From a checkpoint of a small transformer trained on Wikipedia.
Size: 11 layers, width 64, 2 heads of 32, MLP 256 tanh GELU, vocabulary 7177, 2.84M parameters.
Architecture: normalized queries and keys, an embedding shortcut, skips across layers.
Each number is 500 + 25 x the weight over its row's rms, rounded and kept within 0 to 999. Layers, rows and columns count from 0. Numbers have three digits each. The size before them is the row's rms in percent of the matrix's.

# up: layer 6 MLP up, 256x64, rms 0.209, rows 206-255, columns 0-63
# down: layer 6 MLP down (transposed), 256x64, rms 0.157, rows 206-255, columns 0-63
up206 097:518516411490495484525497487502491523493516500508471524529482495524512519496501492512461514467544488492481495526538478537497471495483485488523489475463521521487476483448501474516526526507559537
down206 111:479504543480514510483496536507505455505504574545514532439438504491493517502502493519488517508534492523479507493477520466481534503524509464495469488507495482507495468481516492540512477513469533
up207 091:493442460493509540464533537516484482472511487517526539520504504498469514468506521494481472521500483531464545509514516468547517509525516484523448480459475519512479530519503496496533496471487486
down207 083:485503444490488444512547467473499509503515460510476488536483495468499506530506488510462513487473508461540518460536497484485539501472478518519519497496467509518487502546496542499542523528511478
up208 105:512513517505582521508454494536472511492476508438523534511541458522490492497525482484486495503510530491499483463500525498504505477522488492464507479541536472471519495474464505471500541511506506
down208 108:532518514487508522497470471489476508496536492565509544477486521497507501497500479511471504442462485526441495465537528518456513488497453474519506516552519528504480497478497511492504513486491469
up209 089:524488479504555492523466542534497545516460543478486506503479485491506508456493511557514517509523485516452470475480493530482468534511532470503518508513467463463491516476488508497526504475481501
down209 097:518518481510523473522502478520478523543484503509540489521438477502545496491499500481529489527472552481479478465496480495452515505504489488547522498525520508487498457521487498502569501461485509
up210 107:515494531468487511483462487503488471502479494450503452504524510492528513542504486500509488481545549514506547498504452509525534525520467476432531502506533477505512507472502501494456522474490503
down210 111:486519491482452497511500481515499494491475515520528473523484509515504529491518490467526494530532490506515491490484486558453500441476529461529502461497515486506513499525554511438540474490478475
up211 121:493511510481538465482504503481522477513500500482510510475491494457511528485531495478497510451528498484510529513554536519492499500514471483464489494502523516554518552477533509469455535453458479
down211 117:472475469481525523517548494527465527452520518524526534508489496492487492523511487557526520447476532477484496488519491481479485512489496514559497515488503529497445494483487475501505488481552482
up212 089:460515496509492478461480509499504445547450457510502548504496530472469494479511473482509515513547467525478501510528487544515482509511470485541503524505481512491432521496502513503521490484518514
down212 089:454490504491495508470494497501467523511514505496531516496535494518536474503474517495484513528544462457494509543509516512493498460484550474536474532460502490485527520436492513535534466474508482
up213 103:571479537507481486517461523539477501537508491493511472493472494511497498509512482487470519448489486510473521497522494522492517502523487482503491519511502481524444468516480569483467501552489524
down213 094:496482516511506513503504500445463494498503498537506493489513529536521486519495515499525524465506440497459507470509513466541526519530474493475456459518493466503476517529516525454525462531464519
up214 093:502523511528518448509528488503508493530499514517553504507567475525496477469478504455487510531486529504488471484545523475508512484464514476454443478511455498484495495509507525525489533500491487
down214 079:491496504502499483486504515511492522526505507517499463524461524468487509508514540512457436508488548469488528533472534530519481484530535471532481476532512461508488468494511509477504566489503472
up215 094:484475446521472519507474490486473514498519508524467472473522459476499485469488512499470511522489454518565475547528516502489518528514533493525527484469504518516529502510453514551506520476506505
down215 092:506516508481507521504535493499548502490486479536478556535500528501483470496518513466480477486499493454504483510487500470534468519513485516464464511542462542482488507558504502482547495523477460
up216 099:459481530525484504485520511475514514524492485507511495483486475481555512482488472463445506511519513499531488536529495508488514518474490439490498475502505537508511556518488503527474511453565494
down216 089:472527536466490498512510531504463523511513547489500485484490475517479549542511498507514460494469488488476494473488517526500511469514532512504462473512511476476527435510513471507553524481462533
up217 098:497523497508496513525518517506498492505455497511504559514502482514453519465526457525483517500468459459490501512519474497481534465472518464563508464480470486491554519505526465486500510517502523
down217 095:480534550529504501482494505524509473479521481508526519505498470501496503533483537511491486491518540496459482495518497530515505498543452507451444469504502513493494492497468526539561509499509442
up218 110:519521484534473507507504490499485475498528537516481468480474441513536490497440532530456515509486496468518534547523534504489507478510512452500513467484524455499482536499474503489506519472496525
down218 087:511490562486524515523495468485555532499509545481536503489508523525493454496521485445473445493507515530517481515489526519528469499527490522496534527486482482510534494497487462473484472492515510
up219 102:510529518460520493487458471511513467506515498492472516519490541531435533513517480507550505474515505466508527527493455527474520489532526504498482463486471476475538476512519509523469527514467504
down219 111:509519441503511547523503505461499499461465472494527461513513494466493470437477505477502542529514507524493499462497491481488504477504492516528534534443536516488497492512490518495504509522532538
up220 102:523486517425468481478453509472474500534515469505510488488485523523474516516525451525526531501475548517513523520499491530504507518469495457487519516491531493494542503475479519529459502489504528
down220 103:511521510541529528521456490480527538503465511506533489509510500485506462494519506501486449526490443503507455493476486498500503464490526534525508456540474473477478474505546481470530484533505511
up221 103:555554500469523505493504489520478529491459510481557496523505502515507514479510490503534472548499489491533491507477524467494524506473480482447464499505539435466516482500494520504486493488469512
down221 103:497454483499509533476478494535506509493496468517487504489529519497508482488491519502466521459500524482416505525511512518458484467484503516499523530478495545548503535532525472492485528475544479
up222 097:475480500507487544495489501498490485476477565511480529527481510536506488515486513532526486466496487430485469519528472542530567466514484487498459504486476512538496503507506501474515493472512489
down222 094:490473502490471468504568492484480512503520501525513505502548481537515506465511445496461507487488498491506478481469522543480549483488502483500537442516535484499529497528520517468538520492497522
up223 107:476460541466517520493502512525486491537492489493521483475486497485472527511470453470533473516542523538529524467519521484531459470469485501478523505510482497476536519478515512499449506500553507
down223 109:461505542482506525537496464461487554505508479493503496492489463502536472487510490449504515537512468479512469472506507495521481517513530544549462464508521497512466538522518489523472525517484512
up224 105:504483490492536484492477464515492508508542498491468548503525540511488536516549461475506530463536474472484530496555512484508477504500488510481478485539507465484538465499524528488486501446505495
down224 108:478506485487507497503526487499474484532533493480423556472508486498539453483519462472553519494484492499506502526523517485480504553501515532510476487527526525455481485509513529496510512480467504
up225 110:530479479530481526495511521507477494493552481505522520502489472554502483489478481462496515508458460503461524540555489494498485464492495502516510520515502472487485529444530556515490524492492467
down225 117:507470521461497478493508481452508493482499479467527485503561507523512468534574509508488534491523513504517470486486483519431533480502482491504460496496514502528545477500491518501516474492478529
up226 118:461499523485522519528503525475523445537455488527532510502517517473512491512495481522488528514507471472533502515554514511535481473484511479475530489495470506431485492540508511457481511479495528
down226 108:472510521481457520477485532496532480534503490492520490503490500472541480481483489550505503540523524508490533535534538536486472440494498513477474508485504493483461471505511486454478554514486485
up227 106:510451480464481516498514451519483500511526540480521513474517463521479502507496525507507533482487458533492501536488514518536562493499472489529456486437520525500500457493505489527525499494502524
down227 105:499527513488512560488495510488456506532454464494474490518475480486514510483479528512490521491476527513492524494466480501525478441485540505452505527492509496517522503472474567525509474509543496
up228 119:500418527499505502475485535507476505485546482493534494487564523525513492499478486498501493497489478560478491539467510489507501488515445486501523526484498501474464505477480486546523486500506525
down228 115:498491504472511525488517510512529528517544489535509526461545504505462499444482465498508479502454528488479520477485504521507474464519499461542564515485536518495521494507498480475467499469477477
up229 093:486491543486497497488520547510482447516520519517493514481496507500504515504510527519461493469501544488499499532494507521547489462486510526508453418511468536474472504462498481514479522465515498
down229 084:547492476505470495517527511540445498505481475481490459503523548506560509471510514535532515495474493518462505498519526512444509477485472500519508490487527514508523500527550494464484481494492470
up230 089:500499498558441515462460499530499510482543514522506478519495499492465501524454536445498533493478493541466549480553480509517509519532504505496471496497492493464486508534494504516488498506493486
down230 082:499552512491488472536559521458470478500500492453505489516517468447501487483498510497483513500484491508526518534500490469535504517502458467487511441516517532530546479452489512485518501506507503
up231 106:506520507491534487497454466509434496492463495476514477486512505505509509522469488464555515497532497484527532490529495539488518497480481499539503486532537504503469481466530533512451454488528516
down231 112:458492502517527519514541480495523487481488456434477484527486474461486502502522509499524510492514498518528531490460444515496502488467518517498495501466506531523517509477471518537527454498555479
up232 104:496528506500496475422491526545483487534483517512489522475434487504502502542502455495499477494491522472485500485577514487461519488522492520484487489499479479520502505534528517496486508501514540
down232 107:519504522489514504526537516478484495512493459528496509520562545472487527473549495545479515467453505529514519513491491445520494505486483467499547471519483519495478508509475492515531485471463502
up233 091:500483478453476516496488485493477527474531521500517465508498486514495506502471527445451467439504503500464524470479527499514506500511499488493542493489541493566543492505496533523481533518526498
down233 101:543524512540513501500492552482491493525446490536471515462480520467486514502504473526477532538492502487511549539533483494493490505480488519494490508535432488455506505509464507498496471486473509
up234 102:545468457502496548466504522484505518517492507519487469505492505541472551513514477507507530454505493530487550473489488471482489471499503519518522525490483492488506490487470514481457483577508515
down234 100:493502490464413472509511479513502504561531513491492483511498559516530541488501480503539528474494499480527513504500502475493443465496530492487487520488511492502476498510504510459469530477505478
up235 116:503471528524510478484500476480520476515482492502468503542483500554493455509501476518475522497490482518487457506552515584500495482493469472501474534499509479462513484509454498514498533533508516
down235 102:496506515468482541469477463508541542498512519508527503509493480513503506482562500542488476480498502498489495471477516520522405465488520473499486521484502514526565475494493517496494509510498505
up236 095:488512475508526511502468514516510497497484516509480525503507479514524491516467506449488499511471485490496445532477547539479532479454518496503485512470487534520504545502548483457488521565481470
down236 083:514544496537480507511488498479511523486477492470493445541470492532487515486508537487511492504475543513467540537507451494491459480499511506493519492501499466481549487546477445504508494475537493
up237 091:486520449527469485472479563556478474476477510485498504510518479510518560507472530491514498497486490503492452542478524523532475463494533534507487469519507533492504511530506489510501494479464493
down237 082:515522531532474466550492469469495511482512458495508478499489545481499494529510552513497479476483515514460503476544498463524518503494511520522515509472485483502487516529526409488508495521487510
up238 107:518476501534504556470533478483488489491517557520479490539483500512511485497502463452516505513545505533462498501495478524522485522484468494480440469509499461479489469536517522489516472529513493
down238 092:511473475514532517540545499493480511463539516515464488482524524524542531525538473520506488461499478476502456483495466503499491528493469502515495491471502481508495523543501481438495531526506454
up239 114:506488520494468536455485488520483450495511512526536537495528450515469533472501487536461484495500508489477517500492562464529490518491473495488525464551488468515490494541524497492494494526504477
down239 114:484506509440466539481506499524525493468499453494519526518538516463475529466509506505446495542500511469502457520535476542502496475502513488504510446505494513523532504510529473521470518514501516
up240 106:515494478505502476523462442508495492466469511518525498496502495549507501523480524513511509488529497538515480527470517484461506478484494492542504557485470482507536524484426520534531503466511485
down240 114:499480478498496471520482534464483509525547514495491518496496517530487471471501469495482481481480533532471480484513486517554553491563500468520519477436486504518477479508490465496480529473493522
up241 090:511553516517490536508533507514461456525513546480513462471498488513512504477477493511522500481495489533479512471515529474470506483454517501524470485469482492492494498444476530534544540533476497
down241 089:468514465466505512460481508514504559495517478532466531497513507466477501471501517521480496480481471481501525497522477498507479513503506495502495485533546499528537466571514458514534539476466496
up242 112:494493489499487496503498516518474528482456483498502483489516513467514483519506503486522541527540487528507533537472437553477523473542544454473544478489483502512481534492497465488481497462509522
down242 106:502506502521538525502514474508477477438470535478470516504496491516451497558501481506482468502480502484511506473525488520486514525550473518557477470562472480477513508490491511489476491481506473
up243 111:525522451488497530461493497511514513448483514513502470529520520534485463475496476511513486503452503469528500473535476482487525507512514517494486461459512511537493536545510483510497540455494545
down243 092:496504523495489493526521514516489506483517552480531504455500497560492504513478478531519466465492535482498533517482493538490455500506476495552551536522491503508491507449503495496449456499497505
up244 096:506528479475491504543533486519485453541556513514512494499517475526472501488478442478472497482484463506504530500482534569499506469483475460510535510492515506530476502499450513492488494496499512
down244 100:523497439516488468506495440487486452500512529489491469476450509487517503490462495501519496507540462534505456519508492500478532556503503478491510487482524488521533479496524519495522488532528459
up245 107:476471551536551480494466484532456499526493478510484479493506527462519481502505478487490475511507512524500539457552537533502497492523462509493464494510494497496480532485511530530471505442513513
down245 105:498502501504532547485519512503464468507502466492539498512514507486490491489473529489502479488500476520507561463473487444516477498493577528469492498469558499463505467496494520489469475502501509
up246 095:492538521508466515549497530494448509505511513467480513482516447552482531524538507496499545508494517514489543506517534467521531491488462490488491467492485458483483522486462516507505502454498503
down246 096:540524556481515469455463508499480513496469512507464510505513561426500485511455518501498495509491504488511521511504456547517487501506526506490485497527517539498510489526507474542477480487497525
up247 089:499501458521445493504487478543526466507472502517456548498544492540468529507450503533528535513536533485507514510490494487468500485490505509512472521486455510520470528506528508493498480462513519
down247 091:458502468510539468486517474502494490511476500497450508510451457538477534555526496483516485500471526529506500484466482481492512469515518485497521491550495477501529524525451485526524477467516522
up248 105:520452544500536525508520503528484478530493492505470522468483478539532484483487456467481522503512530529490483522469512550533498514491527483521499472499484489438488516477506503528463539484489472
down248 105:501509518446475527504511474488517496521493494531505466498464483467520530472532553491511534528513465488530509471476451486533462463536545480521523498521470510491535496476492507486507500527471514
up249 114:499551500531465508527514493504514477493526513483482515506478458572531500495522515477480485443522483467471501530507515549493505469477539454463495507501479456502513537481500513495499521518509504
down249 107:506479475495517518491523504511486517524486497482502470479545512518535476493502518519505509481451493499529530486484448530493475445523535516551514531476516553535484489483473519498501444467523495
up250 091:571472458475500514528501504515501483457459508514488502488481516500529506488466500524518517488527504472477485501493521494548476470491528505487560511466457489533502509546508462501520489488501455
down250 084:543494508490424472492514454506503525504485470518493508557460536523488512504553523522499516484484529492520469482519478500511493497514509468535485484537484492537483500534500502522482493448523501
up251 110:506429480481474535468468516516536472470530494516479540490532495503505483472454448514488498508475475467510536516495528487533495500508471499517466492516535504484519515524505532558503500494500511
down251 124:532494493498469495454508506556485508488512511481521541514504492519499520479481491510484486503480503487445544521515478522470481476487530481525524513521551465493487500447532490441506549488475510
up252 083:527480461514492497518469529512488499527494535475502518502506537442459508461539460502465471502500482476542537489469515503517502489525465505500494460526487524501503474464484469550534512479518510
down252 088:518546497487473464497535491468485511545529462490488508517457446518546479506509503473507490523486522507482521497501497499518485478521562483517470529496493526521477464524470532511509443511492513
up253 091:479489507525450506487481503510548475515511474537493523470471491487524517521472474499493526446532489508473522516532478535475512481458533508513536506491482547538495544508525457480479516508496524
down253 092:501525517492542481509515523478503518458501488479546491514509474501517494493494513500527471533497454518557548489442522475508476529541507495488456505477524494462524479461496516496547497506500470
up254 100:518445482489493515493446463481492490477488478540502517496517490508491458545485521526500532486498525489525489485473482504549527512508457485500530517459515521503526490526482494537487508435511541
down254 108:517485520485481495512495510490499499541523480476499529516525541496514527460493451512477463541470498515521493478541494488530456454508535495526491467494463519505487529505536511522486493470434475
up255 101:547448476539524456525464490513488494494450479490518492495536521511477469535477510457522493491537471523513545501520504536505482488523498474475467477511484517516480510482528528507474530473494473
down255 105:492542517516493517535498487458507465456470481444498514508505472513530493529498551447510531524490546490471511490528507500461529486522501495528496503489532500500496493456521505473510452493498540